Weights of a small GPT-style language model, trained from scratch on English Wikipedia.
Training: a variant of Adam for these matrices, 10898 steps.
Each number is 500 + 25 x the weight over its row's rms, rounded and kept within 0 to 999. Layers, rows and columns count from 0. Numbers have three digits each. The size before them is the row's rms in percent of the matrix's.

# layer 11 MLP up, 2048x256, rms 0.0546, rows 1915-1927, columns 0-255
084:504491494500526538533493512529492479520529551530511518507500496468500494538497533514517487506554541503491512491543471495506541479465478458499498513493521494521523424472508473519514486538548446507497507497545498520465519482519477437477488469503533472525451557464494418471520511490507465481506511525513483494479498486477491547545504525507499504521471470473479460486515469492481511507486503469493500488460489437449504489485510503511478516502499500503495509494511481479520455538518448476468524515515543492518493545471507484521510478486536440498519466505513475507493465483502499511455519467537508523541506487501456494492481474485437515511517492547520516475503488493504476483482502488482493480524538525521476521503514493539472462461498521515483513511480488523498488480502488
104:474486511483529512554463472462503484479443523428500525522512539507486487523480538531475476550479534536463514510511547494520494511498497480500467506496466475516512514474507486529522497510481449514476492510519455513481505500469495495504467489537505528541522507498527545508497536497483491519490533500478519501487452509490449501532488462520503531509494489522453497494542514516496533427493486489487498496503544487498588483458498499470490490507476479493475476487499479473454536473479528528490505530462504514468465485498511498469478493498498479494496492508490536491467507539547493525518526445442537506526503526492496483511493472555493499480511485469519518439498490521494532546485493524489496500535508480497517496508515528517509468512514479508533462545490533508490533488491481
102:526505462488487457544491476480537516481509540487504484489517502524523547494548499497491514475498540543521474504485484495482523493484512521513521490467546526480467471502482461574515482520481469496489474480547486496541476523443504516493451480525545510447475510487501505533486473492493499481494470506533482498483499470515462507504516518517506495517499481511507476531503499476545480547497529503480583519467528525503509465498521493528502511509514507515460489488462471526430531518517478501474467493515497499511448508509492536522501480478475493494469502476536492497456563509497495520463502491506497493518506517516453499506493488468476544494477502471516506511460519487507508487454489493548541482497523532491503535529552509563508459463495485532486499499486540488464516496486467
104:534501507466506485549496533501502493469494520474522505476550502463577524495507505505496471435478547484482514474502506510516519493503543500511474446486518505477472493535498478528501518503483511492472548499534460509468467477520499503523522496507501480499472496558542511480519522478528506503461509491525516499565490553480478546526482487527476510470504503525487508546517513535442497540505523501488498494485459486464513486506520519516513537485486508515522436512474530514487511483531488498479473440504439529500466508495507447477469530466477491448496508517500480505499529504461507459519477537487470490505508506481462469479493445464465491524517501499473484475526501530521486551484514539492459513491518509504503494504516464513533496492539495517500478449488513472496514491500504
101:517487510519518486485493508504457533496507459490504512534526496515542510522515491528486496503541475510505562465526515490517461511527508518523517496477499500520494488505515514498470527524498448502484499519515504498480465471543485526473510510508490518482489459488433546510518494493446504473430481489492492519467455466501499505510539542528497527488484496506493491512550505498472479522545540471474532494532505499511484496516526490492501526485441445512512454519485506524506483506493453456466524516513492539472520497514519447520480559535475486497488469472503510486474542481481505479502475491486514491488488516502528459439486504481488514507492511532566521510494502527511467520462530538523467550519482467523482507519547501530524534466487513499473532504502547517541531468521514
098:496473513542511456533496525472493471514498495516500469506518539485485534515517481516484446485462481467496442497483523516490486529499549501472528488514536477537503438520526455542480507524487506503486529535524490491506434474465510532464513496499506534511555467520495517521481503504473484500525525521483526503506479464538536491495498526515474500504459489517481524510505492515489488481528517439538487464469563509533543512517492510488489548488551521498471506492546478479460482517477475466484519525486463486497495519472474474473518483478485517494519479458540495496507522512534479492459496448566520489465510526502476455462490522521460525518501499498499517528502526521539459537490506506478491507490519494546506496486463522529491480519502522497502507496483498511525561484513481
101:522510500469495486490487503499512506548472475440516471514518477538509497520505504475525510535504455479481520513547512458499488483538522535506499493483469505516490514533480488539477533538467507499515544535482478473501508526458501547465443506509508528484514499477508456530532518511484482523507478479529478535490524505521473538526517503484495505568497448505477490483506497494534486508502506464523515494498500520539537500477504475506443486505522498475487525505512471504496503505492490529442523472492447477513482540496502505485415494498508491480511544512504475466528482537539506507480519488468500509482465518487530501481522473511462522531495553510455535475488451488518480516494556527474490482520547489531445498494505506463505458466489506486525472492523553468516510518494522
105:468537496502491453502497498470509516491500505534509462525537521480508499524505455504514507515513494522474528473536469479435526484533526479498471545482538523457521489510493508534493527495528500486525544500518521481474535463531518494490512507485515521474518454485522518480493504529467463493495531513514495521479557500520491486501578504537484475470463510503501528553528526519506481573496509482463551501468499507521481496488498483498477523531501511502517455534472462513481557502450523531480506495518441503483525459532492509499509539483511518503502528510517492514487506463526478466449483496520474480484510486478499495484518449466523511501527491486506512535513523505517479496477516502521466477457493506473456479547479501516532501505460527477519514524451483517507497449503458
093:496457567536485474542499495526494536485475509518491494496462524507498518485496510523491530485525514481484524511571499548527499473486497497494478512523528499500494451527507541526499458527504528454508525547498517514483481450505530486474493491480536474486491464522488470504473476522499516514445483479490480547490501491536458507516518470493469451513470513526488522527539474524477489489493495500518525511494465509507473500498525537461473506510474513526510496507488495532493452514506482553440536499496515535517406462483488475468477518517471548467518473515475495518493522483507492487510522499537492513480502450505474481493503506474438492498495519509479495470498556518507471491523484507555498513484496521466458479510502531515497546467467466486482506503524521524514511512534482
107:505523511565516473502459475499504482481507535495516502591516526457504515513519444517464504519518502538480519480482533524463531465513546484474546477511502479477475486454521564526508461522504499508516502517526495515508495445534473447497492477509541517493441486488519499535530525451516510527501461479480489521481512545460486507478514460515496479545487535531514499491493521472526489485507512495533537505486445495513467510504501505493477512540487502499482483538472475490485514508544496490504541486485497490502480553481494492481467447488471506455493467525512487513486526512529505475511501487505555508498501472497465460498511564479466520467517521481469517499531503520497512481501532503542545475474490510492497486501518552511513521494513501492472501484501491501459501495522465
096:479512491469523529474448493505465504514548500494539478485517490547527492513500483493535511501508464560465519471530469478508488492517511466488481515496503503483497491509530518521486528455497513451460501495497496455497493475519468473471505512508498500535533484548527496501475517537498506559486492534510511514535512497525484528498518495482495496535473492517510485528523488477550482487491509480469459543505479512543491467478496524521484518495515498502479533500512467498553534511489487518500480474489504472511462483450495472491481513434497499495467511500517476510489558570509514457488506523504478507500494531502500481492486500534514518458544492546510562512494483493470501497542523510549470463520498497496468471549462436489508487474481544529548502504477528448466483517536499
101:487528486504534487502496530513483501524478454519506514513516498503553526495480515507546508540486503500437477493517527532509504532513483500544506538494468516494509473481497538532485453528578478508509443513490504471531535497524509480527508479495532497473500486496521533537517512488477520475489490490468510528537470473502496484498494507498464482507441497519517484524512545542507468497548539498514532489538516512488476496461510487516477462476572499505486503546447486566514532473469497497476499481487482486498472468466513483518525489501528486483489485537474526512471509477511491479446493494556510494471520497528472469461447479490527489518507476510485556456443522485474510500479502467522488533495515490480493480475503488503502491498467537487529463493530465487519494507527467
093:458503503507529476525452506467503519514490478472514428505550447481543477509527472509511514490502511459515515505592538527470559488486489491465481498525523469515554489519532490474510510519511484491480481522527524502502547483494466509522493524498515508512498505535491526489526508529509522452516493488494476478533485495459462497486488486522530473505458521495524497521500490489506531487505519500477451498527514502475503526472480491504536475483538496477551484513494475464518518493469461480475460512528499464534517479490468501521496477482512483481521545493482545485450489504556495482513489517528484539481477539513496494498446514535505515481507509532511549475518517478488471506494559505476454513558498525520521506526478507532492493484495507479530520508455476474484488526523459
# layer 11 MLP down (transposed), 2048x256, rms 0.0546, rows 1915-1927, columns 0-255
081:479515521519473498497531488438515487466505486491448491499523497504513533508527512491501465501469484533519490464481521490477494492539520492524468474484519504464469541491514514422469465490498547499496507488493473530527433475484527499498545511525504507455498470509508532507500481495532519511509496494476478459497468502512492461484462491506501485469489513442498553518495528509548509468509536520513492525504530476518480484482513472491521468466534488477496469485471505532499541516486502532516481499503485469456506443459511513491500534501494519466475547496516516476490509519501504529545498514486486537484531520481535506476544470529506482470471502476483496519490509524513533502541529489503508503470437487488501505523496528442501549563541502487556485497555535478510501515497476
107:479496541479490509466528513491507518522487505530528515507536492515520488513518502517495501502495486507519480513501575461449508432459485488446498469494502482493465480476466525534510506518489524501468501504464519480501514502474499513468518490454470485507477520482472461504458465497506525472493499513492459512478501525491523484524462479553492459476514523528520478515509471486503498517515530494520494527539487549530498509471483491556516546497509510499513533502495478488513488540500459503502508521506490539518510506484490517501475476463503462476524404536491476500507499497477511496516506492528476488485489501496458520582485406500503550521508493513495510519449508506531474491513490558538512504548505524529519486526519466511505492485530521529517537493499466506489487470484473
098:513482538498500469487537517562485544487520536492505539518500432471507522515479467536526490479494492484479493499451542513507498502479496531499466492516549499548514480460527528456519528506479493470417483497489487500461545489467502487521552508478507484550533516481484532492449517539479447552513481513474504483474540498513503558530492500499508471487511487536475482512508498482500486453518497533486514475482507505504512518513463494511515476506493514481537523498504489508483546507480499521495463529507507525537517467504509503473473509508509503472519512515500468493493514467477511528494506522518502457467509483510547510478521509488530466490522483489488530529507514497527525494475540509497501467499518502498468527548523535520544448529514532537545501533545504490516514512504436
103:521516521492515508503511499508496458473523475469521479482495531504490506496497483474465505554497498509511481546555548522501475494482475491511499461513527515521518494464491544502472463530531505455476539499500502480499497490472468520507492510472428532514550502463539548502512488512530519490481522544519440497496520504486521495490494541500484455503490506495485497486501488496493501474477517512496459456524497481475480510479511491485491489539499463459474498524554479488525475543462529489511500527493477501532530507482487503471504492517514528503464465446491532422517510492528520476510480485484496445521483488490500497497516514514517520482508459474524488497472505495523466498498496491513463455542501453584535469517459515522529509528453515492460516467460501508548504527518498
099:475523495513464476475524459508480501520466539478508509465514504535475486508497508481489541499485509485464483492464507520450529481525505548540514462492507489504482480513491499469553530470554526527529499502474499512518512534533533446490528496447510546535516479486548535510489508520504500511500527524486532502502502488472536500483439499524558468497509480519516481417489494490499525481450530512493495519462514469539547478477517518509450541482504523503516495486441475544483499500484546513547482477484503483489499483492500513459517506508490475472506521509525494471513468482507521503521514486504548508517456449497475542515534498510549524500491504527493485482496525541482473538524496496546527487529486487540474524491465499492514503495506520518517480516506523458509518498463481
102:505465495445511465524507518494511498518507498512504519491523467486490514532528491472491513514479516467495442490477513464490495484528470514514510455495543457496515511484523478477463542543519499526516490484495506513540529542459461476496521485516491481524500505508466519435491490514499524479518520477538508481508506524529484498541491514453508501504480454530554546494497505497514470503489510497460481486517460524529499479547510484570530473480495482521515514458476532448501478497471488494501466466494525505519503521476516524488534499475491486521493514462489488469487546488472516475484461527483526521504506482541515471505505510437501465474461505525504512472484505508468503464495495458565507499474511441505529533513504518541553469498551474480495508515449518463534492518506507
106:530496476500473512505527502507484483472505508498467475526472444463473511472437540491539479512525494485531501506463465538491510487510482508501536422509497483493479502494505483488500500491471545508508476507467571490507494529516533505480469516518506528504503497553480542482507480522493516476493510513491511517478525492511483471540547475511468481509518549565517521479487456472515545488521464553535492522501497531522476494509512534455526493511522503471473470518509483511501539510451534492516528517500496562498465518510495475510535512512495508510516464460498496532488458486540481466504496498499500526508519488518502516503512520479465524509480508514534504536519510553522502480482490489447499510528510501475556467512479501555514476501470468489462466505531500542491463505516445
112:463511563521460475504479514518495523500446543490497485512480513509467501527530486528493513465512505508505528482520528534488493508552440481470502509502488509456510525514509473525454513457470500466472537523527477527523469435492527500494528491470521481482529482468550472497480494496475530501518498511474509531480525488504452506497465459451522522493490497517521494500487515523508554449526515503480524524534507488485545466524495516495478495492478511534471530519483501481473525491475531537520504508499494532520568478468505544487475510475475487533476499534515510507467492511485493528486487493477455521525540501464527520475540492473516484436474484521481503521466513501468511493492483522546531492484521524541482466457524492501503525542547523495508541516478507504481511503469495
089:527519473443480480467534523464523460488485477484463505463489523505484465499506480516506507504494504520520491470484503483464506573493543511523489478483489525511526488494484498494505494474498485513483523494497493452501504516551513519482496510493503517538510497489515501468479512470470477488526498546505518471488505475482466503527522522511514531457494531498514453477500540530559530511526474481491526506525520480536496501490439456500480516486499470491526543501488494475525558451503471482516430478502502504446561488503494502511491508491500461522469547485530515481500497528515481463448499463467500514509501522494537510482478467546543463492452508535506481552546452483479515493488491510440511500495512481540512522504507454486515487493496515518472493533500510488517480447470484
114:537450510479496508506506464490452520517479502506489529490511525521500487487550530492478480503502458483500494526496499522487503466488535483525493542498468500492505527523468474453501510491486493485446472521490488533491519491495468540517516513497498493494495514507468517481551518489506514481538548507450510510508493441513484522506537477494516520478465513535500471503512536488459491479551472490508501512509473473522528504485463476513496465513491509427519508476480475494516496489522536531553469475459485442457474531439515474474523528523508496526514507507528516510474554530501548534473490464510509517487462532465506485484527517464493503479505515541510456546529537479479491533526508504478497525572487499505457514486493473515513519506544502470506554522499509503518537530494492
097:459505479538498509478490485483472504494435486497477515471466508544519482506531476561484544499487518527513513516516518519513485482481501481490484479556494464502525530501486462459471549481521492508504448509485509501495526477501533495519524512472491517516493488524468502481555463482489495490500489520470501541528478521496463534533507518524490510474518537534486478422504477491507527503527483493527502500548552483505488504544487461487462503484474515519441504497482486486563507510486511483542502474494505472467506514527550546500489489475489487534473450488513493458521521484485483517507480506464515576503504480490519518491531487491451535483484496485539489507497482514495474501491489490542539520546507489490560483460485469499536528530512493495521479470461491517487511471508536
102:493497485490485512500501537506480511516474544494473511483476508504472555496467491530550509502465493552519499488459533516473493510505481497486537513490457490490518483466541505519450489506518496495508501454493460547481476484518506503523523507526496490505512581500474488469501451505452463521503521514472524527497539512480536465479503548509466506497501476524523485481496543495460548524516507521507500468512520463507539464503529487542515549489530465517481540463486461481488502498492486524518446496502486510524463534491490504476544498495485480495485519510514512549516538489535452470471484479465503469547509483465494482470445499496474483514458499487483485520538527524502467510499500543484527524471494463530525503514523475519441550474508506495530504493483520484521496492525465
086:505476494506547516461526473510478496505483502509500503488483526541492504520487518506475496473524483485463481467462465473498447515526531499499486514464487511496494523500447487506484502519503486526532478476478442498542478476513512482473520484512487503468478458525499516501490478518511459523450485522476491475500512521526526469494470518551500540480556525432463479491485479480516467510507501501531528532487521497492542483519518486486461522516506505529458474521455515539517511517502456547504520509509499536483473525468540519499507506495497465500502544520528528479532497497471490483504497426496447484542471474529514454505508508482506519531501504536513496536518518554531506479515470510532522481532470475514498448534531509478546542458480508500485475473499500492489473443517522